From a checkpoint of a small transformer trained on Wikipedia: 12 layers, rotary positions.
Each number is 128 + 24 x the weight over its row's rms, rounded and kept within 0 to 255. Layers, rows and columns count from 0. Numbers have three digits each. The size before them is the row's rms in percent of the matrix's.

# layer 9 MLP up, 256x96, rms 0.207, rows 159-207, columns 0-95
103:140130097133114112163132117132143098106092108096097114143139156102106163137123120146136159114151126170118118155121099117132127156107096150171169161115131151185141127147106139156140136134096123095121136072135184149123087135129116099136132166134102105101106167128111135187132144104121092148
104:145116095097079109127173134142114101146177093119144146142148103149137128092118109131133136140109154104129146127150096164119118158142172121096119126143130106106102142128148100112123125140088127108156159166152138174111125128127152155076105086140150134117087125121141181173126171121170131126
098:117126125101152121114079123181113137148125080102157122136157118135126115152126156145121165088119138134109168145123172135123161097143173136136132155153151122127134143063142100136086103112099131128144100117130117107116152124146077172131100092111150144110184142129143124144100144133106139169
091:140137105123088113128149113129172125171095147143111108135109090129123106143093118116128123129165090140083171154150150099133208146151176099105153178088114104102170138114114123152147150161116127134128088096143148109149091120151123130135138119145131146122100131118165136123130109148111124122
100:125129104124107099112159090102122093152137140178131100107111155130123100121149098138131158117098091109133091131133137148104091097141154090150119142120149123129139136095139126100111131092116104085090131141156108152069092112161094131119138106083142125139124152088125121069155098148117146154
095:125155039143096130107148108125116136112102166116110100166122148157135119127122122055164149143145131131165144131134107149162110164079077137127104120103122139138124132132153102120096121154126112118127109152122116158085133134086105165131106118132111119124152141162127093132135104142119126168
102:111178151139124159111137119175146086099125145098091098148144115106155108144118155072160161125135103138108135096091123138161146118131143126144156086128113159137105118138115088126092134142127123087124121124190164122134115128137112113102143101125139157099131112087148104163096162105148157124
093:135161155155134133109137127134089149123149078129134157097134137130152087090164138132121098154105173143121101088134126161135140135158115144100117170103129140169119172135107136158128128121151150128128093118172161127136158151137124092116145123155165078128116095171101096151137151112094109157
095:091126138092146168126138193129172118159119090104141152156113096138115143053117146159128144134142137130120108150081088112105116110130114103105138109117132126135108154172138082164131140128181122122123126129115122138089129139136121103094113072171117132152122100138122163141123134134145127134
104:132154152134117142120135124119118172117132114148086162129160087160079164124128100174144106123112123152147131166130143141112164120150110104123084109072121130134147124101130135111164162089096113124114140081089165157134117130100110084120115128114133126133126114124092116086153102152175106113
098:095110088112114137134123152118120094112099121160119144117116172128151123124120120140133164111166137153143146122118150161126138116129115117092062139099087081130174158140145177136131118092114150124144146123108114136130108120117123099147094108138068124120119151103116115172135147108178190132
095:142124134112178077115095075145160156094106118151109123147123125150104129154128136083178142172096152105128136130154139122120096130124125114128080134129115156124130106092150139102109106134122065106104100166098119143106159163143134154148084122149121115093150132117093122165121121114140114143
102:163107121153151129127121063157072123156107141112148098127170182135153157133133122108116185134140171141152175158129118113149120184125117150141145117139140100136141117153119172127147114106169116147131113109158131149166099122122121138149158128137166145126121132111170085152132131117142127146
103:109083103143124149115164156152128136105076108115110117113121127140103140128111114115146099139076140140131164138129139135127130126143159160120126136145097120090128093127161146169107150104137136156120106167114125144136101127143186072082100175129107181074131139105126119148151160140110114123
096:133147146143136127174150124132144122142147149129099120110135129155118160162142128129139141162160114105087108132103108147141139119141171140154162167153098143144159121113087149097143135107110192132130103071076167103150163077119135112134155092127143091142124112148167131093108105130129128119
110:087133157129138096148116128135123098141169073143180107121096108142133124148134120117098129117083111173136179126120135152109138185117143122092090142107131074152107115129115109161118136136155099114104131112164123112112158128140133095104125094101118160130144162092180101142127111119123148110
098:100120119111120141129109151098151101118133120109137137112088102150082134086160123130115109119171118136101159152113125133125160108145088104098087148098126129152133116123117110094181176119172153096076139119143168166118145137119126138152149118163144094133085110127131179113135103137102099122
097:104131149121139066132122163102128114065180130137100104108080151105173113133087082144135136119132136121093141117128116176111129130171155119120131144125151112132151146156149106079100153158123138092134147162128118119120160125105126121134151164108097129135104167124139159148124111126134092095
100:157116159140157167118143144114096135140129120138119137079183134124182153137135093135161110144170144116168113098119081105135115126107104171103098140108106112131104103132134120148168158173140087150159116155102146107119143155147146153136148144153132159151151129133155149089118135105093119155
104:101107154154143107123131114139124089101130123136156187138107149148128142109145127112155087119087161107180117116166062112146151074153134135150118110151137132168147137115150145152107132133123124154137142162110159090150131091128177131120139098108101124130161105116088166131138143136149121101
099:157142145160127107139105124072124144153101157118133130101128138148192132116088108131131163136117153127118122114145139102135151135149109095158135144150108130102138153113166075150118129103164112134125082106109113106102113171106180129181110119115140120081157100136123106106131129168085124148
093:143151149125106112123158126120141153147117088147114115143151166087188128128136107155148110122122102097170102120126105093136152096113169104151099098134089162113115122125133089125136087152129141172130143199128121136135111104103093128122136136139118154168142108140151102072142098125105142129
094:118132149172142121114163072117164127123148132103154127129134182187112158095114152132136185188124094103152105130124110116129107118146124120093163163142186147101109153127145110094109127154100113109121168140116134119120116116136148114142174113129150118110115139111138173115145146126121135107
091:110137182140115138094158134125158130087116136125110146128114127118134106162125115134145136111086134120114120123098185181138108114089168100174111155115088141166152127145127140151087124159121125111194159142090120078107143136136134148134089114155134147136141113142153141118097150117149138098
104:131106122120138111101116109134145145108172135117131150134093129139133157106092171107110131148158120155154117124086132128121131126153093104179128092109158129136130105105153114150137145115105060134116112186095127126129150113127130142108133159130129045123096126168113082124087103140120107141
101:082140133117173124116161099069123145129164096184123115140126144125127113148128098132152081114127137174127140113138155156110107141109109077160197093141138114125118138112108146130153142100129092146155132126138127118149167109126130167145115149130121091151150166125120162130116141162155151149
099:164160138150137126114152095112142170178075111135142124114137097147133132116155099133152122129073112149153134129129118110128089130160085106125105114126129178147133134114101124116147136117089110133113171132141126184162120149118132112120105133144116146155068068116148123086113151127169135135
093:163125120152139153086166146143152125168088110136147127129113131134093166117146167160143080147130132131101097141115121091124137103124137105133155119130114121155135125149090107127097118131138143199175171122130099142114161130152132122102169124087070188144125147131122132124125128109120107106
104:129149072106090118104115124085112141096127162143142097154137146120136110105125107098122152129127113117127075126097138139087092172129067110129085119115153109111130133108143165098131152130159145085051137133131101139128119129095119148121150113141111123128115158134130152099131096148129170139
105:152131113116113075180139123139077091154123135124141124162165112079113119125112142101118126105111138120129140143131139181161124138104148115117124117124105150101150114113138115145158132174119129136139188140120130102107134104153102125079120154146155130174173148166155140100144159109158086112
101:142127141157106063094134127089147106127102125169139122110149117149088107122092123124132113116133176118087167137133133130114132134108114137078120112110160154125105152135168160138147133132106118082133115118129129135101139080114142118168117156121121135161147099127129192128138103138063089131
093:118170155149119147174143153134158113136151105143148131112089137141113088141129155119123152149113150120102130121139177105122119192143135101104134140111159144120113137132122121155171155121100109098152099067096128144115079137111130162197141151113149149119111116117112148165152133120108122165
097:145127149099112141087111184142140124110104133109141163126158140123108106095053142139116188117133115134176124168124126151127157114141130126099112118108146119114092138104118111136124152132149134123154129128106148160136175153122138111120096090137136122080120091086091081156149126105103106134
100:142110092111118110147135135177182110127162096125123126124135129098149110109150120081111140107150131117114097099121143146122148092113092075124152123181134114120155127153125104111159191160111112160123102144148115133187144163062104104124113144131145128120125154134117140130148121151157139119
101:132106126098130097129119134156133150101171108148132111128140137222134122125172167124116171151139156129112140098102122137113086157154114136124139113117117137120138088112114170134113108141140126122119153077106114119109116154084101119125107115123147116139080146153122097157130146131181074128
099:137104116117131166152086123119176099140120076097132100168129144142120125138145163155168123122155135134134126074099115153132108157082128136086095165109113112074124153129170110143093118131127119122129155148077142119098141109121108096132149115105087153117126088120154143092136107136111142121
095:115121174134160126109139098131128108147138172114153104104100132117143158112131131154103148093146121143115112123109097121120130099092104158147125133162115129105136164160080148134097182145143145144156096123110145114170091118135126113118121053133106112131158109133111103086128168106157170106
102:182117138115140117079103154118151125155171109098161102110098091159147084153124138118133102146135154128142141110124189127114126158122118096170111140150137127152148147126157178133129165091125149132117133104157119115098134149101109089126107129115090110162138143128138091187118131139163133128
103:121127102123110148168087099166143104122112115132123114147136153132133096079073108124154147114158134100136085152133132130114121141087098061105134146107054173128135129160091131101093114112129087150133145130128132124131121118125139165140098132125134113105137131156136102081156120128094142136
097:149124157168132109113065113127130101161140138150120116150124142142132133165141062133135140149145130124186118088131140126104096105131109121128109160125157167141133105101134082097108128099100138166137118111132098098116114141117095102140127164094099137107147146135127133089142187133124133077
105:143145138101124141169105114141108108129111119076151070101086156146127111146106135150106130082175107119120108091167127122192117115126153130090087113116092151129122109154123132095117123141111135162117127154153095146092125142118120101153094113081176146110102117136132128150149126113132153130
114:140146156118127148092168148127107126139107120079128138103096111128145121155130143120167141140088111108173105149115132164137096097108090117171134115124104151148161156096113106106127104142148144076118123094125153146129172061164133120160120134090158164121158129140152116148153111136109105133
105:139127103129134107084135136157109133132137138087136097120122131126188155096143157130096109134134152120157153117101142120144085105114107116137093126130126116123094121146162159095123106174162125140178131187113145097160107162141122098132085110130170122121171107144146176128109127131145143170
101:116158143131167161134121093111119108129132120111122113149151106163153120108152139103127089142130104141110135121148150057111099084082139150136146118123121124102140112083146181138125105138132152154173148149105151110085144135156114153180157137133098123120154143102125105132174116166090119122
101:099140123116144096102143077086170130149141089135142107162082130146110146111113173131149122097094142104168130162141148126109093145151122122115108123133089137142178108137121118097151165108149112182127097107128144068138155134123167144131143120101136140128108122149128087138151122136158144097
099:122094126129086117108111125144152137117130095141115123120098123090141136117129126076133151102112124131076095118112151118150097135120123151150088096154095124096143100153100130120132091122136118121096106132183096133163112090098114167173164125096125116143072144151128105100150130127152083102
104:144119162167136150147156167101140137138081141124190116090126103146121128072139127111139125110141104153113114158161097138148115126148108163113116154180132096120186114167110159152147121104136135164115141139139095149141139148100142168119142170131115152151164115154146135138148101147115142106
093:131137126143104122113083103115144178165146156134140125155099131126156056108123132125108091079143071132099094110081123093107082114137174144117094114144125118143151124117092128143104142118152131137117146124145154153148125125176139138113119130152120112109106086130153100151145140133095142161
097:134164124159113118086115181112144129081100097134109115122130086112123148176138115107168095115088118162139154137151103158119086108106113130097142078134136089136123083129144120137090123146131128142125083119102125135132153116087127129105112122137122128120117117139140157169177144140090117176
# layer 9 MLP down (transposed), 256x96, rms 0.188, rows 159-206, columns 0-95
103:122084129132182141095165123124079117114113159116147145125163110139149147125089107112090160120146127152155128107125141137141130139143115130131126125149096105099152129127136178186099126170123123133051130112129121173126111162144144154144129115145132149138090105127137142144180171133111095126
104:193145118143106123160096114106098129094084137096130137140129157164145161100121134115142137138104135145100155172106108066140133081183110141142098080106115110131116134112136126105155075136156087132153123097169107132121137147139126124140163140130138127121128111158104147114157111128138122155
097:135156100142156145100129112127170125137133156116148098096098160114127166148121147144076132130110174126115083137129136130173148098119151130116108117129137083143105106119109143120156129171097122105147157109091152140123166111135114125137120123156115118100140095140151130085092179190118084125
092:138089129109130109135127081159134156158126198076139142141119141136104119151100178136095118160130121195153135094103117121133127164151142089119081183148117149096152143110112142143100133139113134117108128110143146131130152128149116129135100123137107085097120114140147124153115115140123124183
085:146123132152149126154123095155099130092134113145121119132073100147143200121129162193151130129145129129130130083113104145122143128136160150100145108144122083120081124141133108137125111117125110132131174067162146133140131143095150122119165119153117147099152115139125188135082137132141147140
102:097171134109140147127142088101104113172124147126081116159131098126119131107136130161157113101121133111141143129158148138091166076119129165139129111148107127125153140122144134155144177134086130172155141152171154096077108153147150136171157126106096098160134098164117128135107127118101147131
108:125104073131128150139102158129135095142098126115141103109141165138140080101117167106166151106151135118118115129142135118120157080108121096102136115095139132115118117157147101102154106086110135148149130157091127111119134163138079118158133126166123124105094136166138061150119159088139128090
094:164139095127087106156146127137128141145164114140141121109107084137144130147099127131133124151159134126114129203130161126187132119127123113165090151140139137099169067125133107091123137071134119176100135136168120144121114105136128133119096152151138117160083112119094118111096149125117123116
098:135123118143132108145140101086148135105121113094072172164106130127110129133086101131129119104106155134160138067103155130114130151174116141121126126154127138123174149112132116176124135148152124135092144111145137126119139145088152113133113106137122128149132123051091159110150165115129182096
104:092145117141156119154130142155112149141109112131133135143175158161153155170167109117132081137124123146139131153105114111097161166104082131113122155140116140137125107127098115108100103153193080121098119154117135171168160102106160119153103126151131113108128118079124102155115139095118101130
093:141164100118099095145111112089146121121161128138136076135191117124101121133122135112085152135145149148082118134138099130128152133098175171113123108152111173134155105117095130143122116114186127104162102111135150105109086097176151105108127164151152137114123095160124120135131144135130117154
100:061102117089209139143093124113130110135135134100115116153173140126119152097108103105159111118130137126148121145138118143109104145136130132154121118106146131111126154142156155135108153099156116150112148088157114121156117102185131135128131121103128120132166083099111090069140147139095145153
095:198142140120081122093145040138166126114126119142111134137142108155118153145087140129131134121135160148126109171124113133161091115114153118125178181123133133132149117132144155098137147096156166106114155139126122100127130142078134124094111136126131088124109161117135127169130118112134109107
105:132147114147090133133141086126124139154159122118161136133086130119097123106122107151114119151134136137126071120157121099107145148149147153099164134126102102145129157124113058160098142096147146173128085107128107122135119123115094188119097097116135116167158152112158110124104095159121087113
099:162143162154121145103138102144115140152108125108113066128170151144138088117150130123105138166105124121084128135122125110121133111125117140132177133113140110119084147114136124134112154126081140168100158119116159116153185141183121135078163102100143143125119096134094162143156141155134099159
113:149122145135158125118136176161141112113134180121103101115192119155145097180110111138098109117087154118135133123130145113195137101161134121089118123126121153122143116125137122124138135159089162109128144168095122149141137188150137145100119131161102123129150100122147091156121119104147132083
106:094137126142092159099122120161088108115147155120109172134192144114118086119117104139067111157122132080107126162103090126137119122118155145147124143111106103159137140157131106131150119084142139110132078118133132100147115167134125159158139146164144142118080107114085113128138145168131125119
100:155127157138159097130097135146162118120131144140124105140116123118137145160163112141158123159135174115156184143143111184160168152103101141113131131162150091107100160148121148104154144152122118169122125130136148137093110136162117116124059130157103130182138119088125137120127138145080111126
101:109091088127066093167083125133120130120097120134143170138137150118103129136142099146133074130097156159121094139150129130133138163142145096122123143130149154123141125124116106136089127106177117164101138132148108106126143098113113135065144169132143170159137109083111159124157117143163116120
109:159123102074077088132146102171130140157124121074122105168166113139123095144170150103135131180117117147122144093120152126098123121132147089143126099167138128087106123132122095134108075128107165106177114137155151109134142112149107131148133120117148131125144134118115139156168139121109121095
104:130113162130147153137138175110115117115089123147126160140080101172146117155113147128139145110130121158144129121124114134131175120137109140130120170133169111126150144113128106112168134132093114117118135123111141091116124153121127124092088182106103074111133108115123122117189187113090071112
093:116134104138098101129149094120154125098124122144144132166150124139095159118137146133127139099150140119183164190137105085084102148119098138129131100094105157114138115123112160162079122097129180106167144125095153110137118119134101117171120142151083117155124131144087132117102153131137162138
097:140131099095107113135126065090122142134096136113170105128148144161117100139164140098123114118163127107122109089076128098148101119113115150138149124159168177162143104113118102115140120121131146110133168122089133169143118106115110154121087105164086092127099113113104127145081145123103122118
107:165153130144135139110150051131143150138143131131133151139086157120124111132146097132159147099154101101164140155113143101085121157125142137131119152113112135160108145147101166105112126115102131159123122189145147114179103119122132094144095122163141150128084143137129086106084134104150164128
098:104130099091136088104141144140164156071081143132146108134173123134119116108131122140130114125110167161108129131156120086097118161133094113106100109125153091148104125142142098103121116158108156091152166112157149165078115146119134083138169088092111122114147123145126141116120122149151158121
100:183169116134110102117134114162122104117116091139103113127149113117165125141102138122128080174087090109096120138120115120097094122146155122154099110139125150091134128109155108147158109108153108129110085114091187136113118141113132133105152119161126135118150143096119109165092127116170185148
098:134147131134120111141162129137129105176179115094114128122088153115127154131152107128114138122149127091117107143132158157101086119125134108136169126142130124089116149110116119153089155173173112127141122131109110118107088063163133108148088123129190118142119126140130152146179087100097148133
098:144095136183157112160126083134145064130137132117125112099163128124112083144145141149120145121097150130124160072146163141176132124126133121136124149115139135118153107149157141115141098136145096150159114133141132132146102122130171134105143072107170149143070125119122159135125131121097150174
101:090137092115160123095151085124159142130117188142116095128107144123080154142162131135124142116132158102129060122171134148103079144187123105155114165114104157098153128155106153111102123139141142120111136109116091144108105150118111112128130147113136087144137114108091103117118130097133149135
106:140083149134127087123080173128131080131135119075101149129088122161119108138118140138175134098121140130170137162126143162135104124141123132148159106097153113129155102101118095119094126107128106104134130132154146130131137131119107135145118121212094149127162111080164116153108113103136107125
103:122125120069087138108092185148119107148150112142108120130170129145164139142160092152122133126071136118122135150126127125093112169126099112106155113103107101165085112115136136098139125094114170163099149095101106147132098114115141117123092120156128120136126152155107129110119087167161143148
097:130142159125132090164085084108143108115156114170116114137121139168151135150091114096160123128124127133081139093156107110177134146118131135167133128113079124137119127186104111078082115094138125094076121127152132122115125118097156150127101106112112110108118127118111139149097156157108149126
098:149125138127112115162109126119109132146174161124151107125111143124081147138129148129160150137121086084088152120115113089153111150097118141108134135116154143098113126095092118108137149134160159189149117102129131152101148094134106141099060132064119169116110156141126142108172132137132139119
098:138122158113147097087140152167069183128126081164113130117118143164143126134131104151133127110074158136118134105131122111107131087105115111093130162157116191157119141153129135145129131120135136107091121089090143114132139115144108146127148099075129150114137107158130172131107148148126143161
098:144136158142125132120111151124088108075127158192107114127131113090152106125142130128138167091165141115098199163140174146139130126108101159120103093142101116137127123065149123104117152127142143100181146120126118135128145169131108138142115131106103125145124104104149124145096159109104144115
105:134123099137119146113117161116085160163152158111139161108134103122122135077145145114158137150123139175147134104141084097158164088162152125105131141143135111119181117149110116135158148125110134142107116153094118172138152125132130112160133138073153116134108158150097095135093101108078123091
096:129167118142144131105118167131148113139143134182111132076105122081121152129106075133137124131116132116125157120097166137115120098136112124139110116090144118157110121078125082094131136133130115078112092140151125144133141081138121141124131094143122089153063115147149116119073137105177133128
102:137139100145136149120104130115106134093122185155169170159173155125117055134163110139132093137102131128130139133115117122141109123096146106193150099122160146155123127136119140133158158126078152146138149113144090105143116146168140136146153097102108124120112115100152146172096145130143141113
100:121114118106130167156115171134149108124107145149135121130171146182130109165107100159122139139125119113128121164164126137124132162115130154079108128063074119136120141118176165116144138124077120118147107124100122107151138128113155119156120107144088132106157086141090094155151106137109150098
099:119104145161117137115153101144081164118140120152124175123124140134127084123116124135151141142154108107095100150168120139126141135121160126128116144149135152086118080152157120106119102185160114137092132140148114106063185136118108144149123126118112121096169135144066166137136108108127140107
103:102154147158095106131158108143116111120081113159169166130123108088129103144093112126133111133184169125093093129088158127152176125149149129113121142106123149124137102181136146089148146122085159127121124127136136124121112138125104114121166161185146145146139110114144140083159107150121107122
110:120138127162148153131114110162117156174147098081157156124136131079168105097128104099132126142152154118123115124108133152134157098095108139089132103114148117143154115145109146134112087144167113130157103154104126129144135127152108135118095112029101125130140094134140132159152108126113096103
103:138080111153153082095124103106086134111122147093117118160168129094114162118133149126164115122180110169137117110159158114124163123139092124154107148114122111128143115083126144117117130133116116135114093111140126096078181147090095134158138127138164132155135130160139173103148128111164149136
101:132074142133122178125109144082125142109115110137161108155124132149094126141135154154111103166132087141163122171077140124066129108126154137163117120096088135108113129110149167122148098147152140144072139122129100119108117137086122134112139095148096105165134127146094102117132158121125137157
106:160137086180110126143100051116117169077142100122100142137116108102132133151096103098124108138103132078135103106141116135123138121114135092110130136149123140136146117140152122104146152165100126139158122135121133125119130147127137113126090133102151171134109110115187083128147164167127121179
097:150151134121141159087136113105132128123050155115133111113170128147150108140132139120094089127125117160140140099141127125120166140156121119130144131133119134106151098158105115105162114155147100110125077121123171149158094130139119105092153126046097114155117105123167124148134105136139127082
102:133109122101098103133153077089112150115127135106175115187101145150143142121121123121141107159154114146172127132120109114136099141086131111111118160108151158137110101130127148130121109133127134212091141136112121135148091126112132133159104097116159147099174147126118147096152173090152149137
098:126123138106112132121119116127126117136122147122088154120170164137088171125068139156116090134153128102109138157172115151094128168138104104144101100091158098122106092103152116117151131142113131098136127155164129176177112113139141108112106134105121149150122190118143124121142101157173100123
# layer 9 MLP gate, 256x96, rms 0.209, rows 160-207, columns 0-95
103:137138099129139148112139083164122134117118162129102112129092139100159156160113168132077129127133110135146164140124115124138158086177101146176105098104067121141159143143090144154135159124083114187156152139104108150144096134150117145132145136132110113106101123127128109140145111113155142091
104:105123137095122181111192134129156137090084146110162112155149142151150154114152134124103081123100149126105156124101116137142187092098142128145123140148160140134130136134123107179123125143142094123114112137153114148170149145137102133123097101129160146081116122131146131133145135150080182116
095:148093097091138106117146130140117156114113115111093089111135089090168153147147117134121117129151120191149119137139134169153165134114143091116111185142063139135143126145125153143125087153104127129159143157136137130123128143154110160097170139133113149157109163129146135136096160114116092159
090:108128134130084142153146105114149123115120091164080121140136137125088159167130136149135105163135157087118093103144098113157135134160124109127176122133109145125130115152131139112151133125104132150153186108162158168079178183131118158130156086149143117155138125137115131153140155159109111139
101:117143133165126097120092137145083173119162130122090131091099135132152105152120150115121125157131129148134134153119108150156137148150149113171160098113156155149135108094159147101088074144161124152075131134060146114171125088112135110165150153127121119118145107114117131130105132131144151155
106:097127122132128135090155135091130176123145176145150093137089120133131155102137151143106169140175142133157127129171119156119141141117166120108101135162193132103143115127110161102124137139104154152167086133090121153135110105141092105146155147091095108097124156116132134157153127151153124109
098:102127120151126129170137109113150136088061163161133108127142137115147115120160156097146127129106106141165161166129174109128116094119127141115119142122121145096112128125165094114120152107120117096128123143095129125116095125085126180142135188136135131148122137118123134051123097111142081103
102:132092146149089140133153180159110156138144139107128125144098138168109102173115165111100122130182140107102098162092122102133119116131142153147159132092108068133127104108137125140126106147147123123158135131154139124146093160132133130090122105077078140100092152139133133149099102117139131167
095:132084131143121076131115144115154117100157112110130106101127120176099116091154101122133077145128155129119127179154139091063126097085150154121186153133153131146116081116152133133143155144149163151130160132130132122103129130135127141156165130120099094157148145125113108146155097123107149140
105:162139101110167116152159106133151125124134150130145167124173118121138075098123114092116130146108161157121166146145132107084099112126167134148112157092142150110136139081142118098148147128149091158106102138167134134100113120098136119173178138147129144163148127075135140100121166117144144117
100:125096135147132179153133146163108158149103152151157108134143124154166145120113125132096146118153166157125101127111144140121145138143138171107101158126165118134155133126110117153147164162104095142126108092112114141158107129116125084199167154109108120139120140120117161096125096161095181109
101:178128134163182125143155105131146146166147140119171099113111153124128103180179136136146150114104103165144147126140172139113130156175112123166133128160135115128117159144113145148127114098167103161157122152105157098168127135161111163122103178126132126121117166112160133110130126125152139145
105:139173159123118105120138111155142141164133113147115072077148104124180117100128120161101125152123111161155156121090097115102156120154151127117108146122113137091085120118129109149135154157148122131100110157141134154163069121137118159094145127126136133116124113131124145135127178092120186162
094:109140161129081119148077154112141118148082122122130133115120120117142148113114118122089189111111155153129114113146094102143094135132114132102114155135173157104123138160142126130141098098139162097122145120126146158141143174170113106148144134115099180156122174177112143132144155101142163159
099:099132148148147103125133085152119117093119134136109112077154134107143091163133116138096150144131101158132171125145115097116117148127171063140091103130138098133095099162119143131155133127138056130085110161169115091129144138144146124158115115153103119123129113166149141115105147131127147164
098:132133173130126136167155159131145124118156131110146116184099137080105129095112095131146119116085126095150131153148109153126125079092090129135116121132106175148139135147124128137100119139154119090099139164145104093096170120102115147139138090121124120141119129106180133143147126173091101172
105:139189116126147131148162119152158131092155088128120119148121184134179123146093112143166132113115132136130098153117097164132119119125121136171131174070132137155170142136152160110135116157116139076137125138143125120084135140152156128139142094113108135092130162077122130118100140121109103123
102:159130146153126137151140137168160124121118116129077076113121163143129151138166180120132126133140122131126147134150183121109136146125148164139099134140106125136124091158178138162149074098112159086155152093116134114154122121136137143059112129095150105120156133153149104111104142138098136110
099:109135129124135149121130105126110115099115138136121109101103145137120126123159129171092177156184112132137154078152151115149148124103153161168126174046110142120102150091135130111130132112120122102125140149123144121137137144142116102121128154155140092118125137186190128107148146119122082104
120:078131132095095114113124152170120152127136104122126106112149150127114126141151122124104140081140168100063174149139132109099101117153152131078104111137085134149130101152134114155112139121113097162160118137136135149130159092134150159151123109177095145146094130121115099151126144080129111095
092:113087113140135104136154115199137108109127097176140148134137143127137113123123105128106159130082155089123140165117132130134082155139134161099126113162099124111161139164139104116142121120117120111145135150184159144107126118137102149133121152094140205149121146109147125143143161148147117077
094:114146134090137131134158090109139152134164107115066145109155094122108145116127129163165100139151116144166139158164097139167144132132134178157138116118130141109128124162111132139135094108066121156167160134177138124132147106134110147131119116128168090119161131158132158118170140121148101093
099:169168096071146131137105114136115152125129143144117115143111128110159117107126109131090126159129093131132123132128124135118160136148102097145094130160139139165129156108079131136148164092157164129117131158139147155083088101119146148124162147116110061135116133096152139108160106142064146146
103:122145128105111138151124094149113125122097134145134131110148132139158106120137103099185140137091118078126073158158109145047143128135139148108139129119114088153110190169097181141107091137139119155139142123143134119158104168109127107108130119113139144113147138094152135151154101118127142119
098:098175165125128124120088151108142109068121110149098121113119102134147161129147124116127148142155138158122121112083110111143121125099186157163136161095098124139139093137077155101089107149163172141133130156092119131142172163155127117117109112122128099109139135114153146116134107090106139109
094:124112114086131117152114144184116119152119114136158129144141128142157120177144133140113172179136095131102115156150111102110102129081130131171137152148166149099135119098116112101138127135148156105159119111149152107175127084134115141157109107119130136089123093118137103154181160105130082104
095:100094138122162121103143154105120149145158154108144119111124122130131111103153088114137176135119121080093148119186168140132153142166142134132176136134185133166161105127132134113175140150120124095096153121133183098115119134120142140109133131115117133140073099143117116138082097145124160133
092:173144153142147150134077126149149116156140061104112129097132132142141100141143123137102106133146113135126132160178107170161167096132132137135144161143133099110131135108098099171124146079082111135125109152131136132138126073144120087109133112121122101154118136081094128095158146109113142102
107:179150160132120129101148167108125133162134106075089102116131142117165107106109121114141092095100147151198128151145125158136096118155154132155110118148126149137133105081143139140124149151126184140134131151147148121078110126091144112099158141115125103146121122118133131087145121136118073113
101:130110154136154174122135118177192122125158110114154133181160119111131178096156125095113137173100135101122120129120136150173116119147140169170155164128133123137142131147128161173137113115156165111124140116082120126133119103085123132075148112143148107126124125147134137156118133104162157139
098:080110120082126103130156149119132129095115157156136117145154154118125124125133129134100132102100144086171102122163161118129092118113101165104110109109129123108172095129102127129122119115162121110102065085120112103116112115145136138165120205120186102123110135094132135101124121113114131146
101:112126136136135138159134150153085149153110173117130109117140102101081100116148123104128142065103081111153116148145099198155120132111141098142147117143156146111147154100125123120116139141122096135115152149144148144140144161114103106075100089112082151115121097119115158121157146119115106166
105:174139119102105139112133132116126163185125182093122140105168145148107106125132116123140110130124131137106158157154131095156114137118147114140158103047113091147116146174128145108167113133142130156180142130151080115088123152155137142121136151132120128141175127110112119124136136129079143141
104:143146131129122105140128148101106157111137150122087067163104131127121132149115159117166112125126114133172103114133127144167192121121139129164129175087164161152122106152131099133109122133154096092124132165142145133132126118138113186105125152129123136137086102169170140133156137136175120089
102:127100139085164100124085108155121120106099130165129072114101114126086104089142146091128125139116093070123112158109099148121116144062124114104116151103137156129113110099093124118130086094148123137114143120114129152152148109138111141103121106068122145140139142112176162132138127131137132109
097:156120125124131086093121166127154106109133116165133116143149128122105109134105091135114130147146138141146130177121156110125079135153141064096095113088146158131118095127125169121133120120097096104099121130146111147152126094109108103151111211100164123141120127165107160147118112150128105113
098:121155128115102092146142123168136151119090172104089068128150113138165150180141112126133116125114111081126122101103154165131149087169165132118137124131134185095102110136099136143120091160121156133115126156149142126100164138150134148121092140113137120121146124105131143093145132098105087157
093:126109128134109137142106133110179104144155090162102120161106124128153135111114081111100083101166134112129074150139126130115122128122143133158100111145080126125167138112085096138131129121128099136093102133135204155123118145148124121157123159150122125114102180113133168157131119108126165163
101:097159143102138139135163132128139136105147150158057133121157097086157131136120170180116128078157133142093110125129131159156136144155152130129127128114119109092093130115137161146114130140142158125109152125171145176106155094183154155107132096150124122140107145109147141139155147113164131158
102:105159149152124165110124109131116150163106145154152116120212113141181111119165122092124100124148140136151126138111127149134138154113111135095170132109142113140107123166127139143124127099101131074109134086140115125120141123137134157107179153092129165141148122102077166129118168134122160150
111:118116145171143125147152061139114116123156121164132114130145158120123135104111115113087150138122153137147186183133123108140119141151145118100145144144149117120150171150104124165131099098175154134092193135130135112098123155114168104114134138177133097148118164152136120125128150129170121125
108:152124130158159139132136159141131164111113127152124105108161109120064121078100102155128124111137113132131125173158115136133113087147132121205137108111119127118159086124128118138083169162085139143118115142186081125113119149131094138140121142145118106120145114097114158115106101144119094135
096:098158142079131191110132133138130104153131182147149124143147087160132119128116155112121147132105122124124131155133095108085122121133146126138088132104150147120113175114142103118154125144177137136137126151091117127121160129155123141144149092145129177083141113162121073132161079161113158125
103:150144156168128150133117115158147110103123202150105118164103134104097158143128140157158135141141122153139098156170110127105129105116109122153133122152160145138162097132101117141138121133081140114091123124114141119146140107116126165131084122088119119135103156171122110144179140161195116105
092:113165119092160142094158180114143137154104093171090104132132135165140098123168120108141139102159120117111176111131145074115116139158103160108127161174147128176100139145159106161133123164149122142125146126120149122127167133092145145127123118131158117078140129123114127110127102092119147100
107:120119143100125134171168139121151140083142132088142085115143072153119154110155152083108092122175111123111113179102081107155132104146139135129145135121175108156177133185140126134155124101143119133129118131103121164159173150117127136106137131127113176147118109136141128133148148118150124121
088:166088139147140140146142117143169140110112131115142132098152150167112146127087078134124115146138092120134123126153139120107143123077070134099129170117217123151140127061132135148109122140103150113118112169132121130155132117123147124141099099120127115133120125107150098094107115152174119122
096:110111140139134137075109128119128130134189077119145116125151182104128143103120123094136154136113097127116157178096121178190105133152133108152134144176125140145144140170153142129104174105106117128152147125121090095143121116133125139123113122133164094181131136136159136148137130131110132169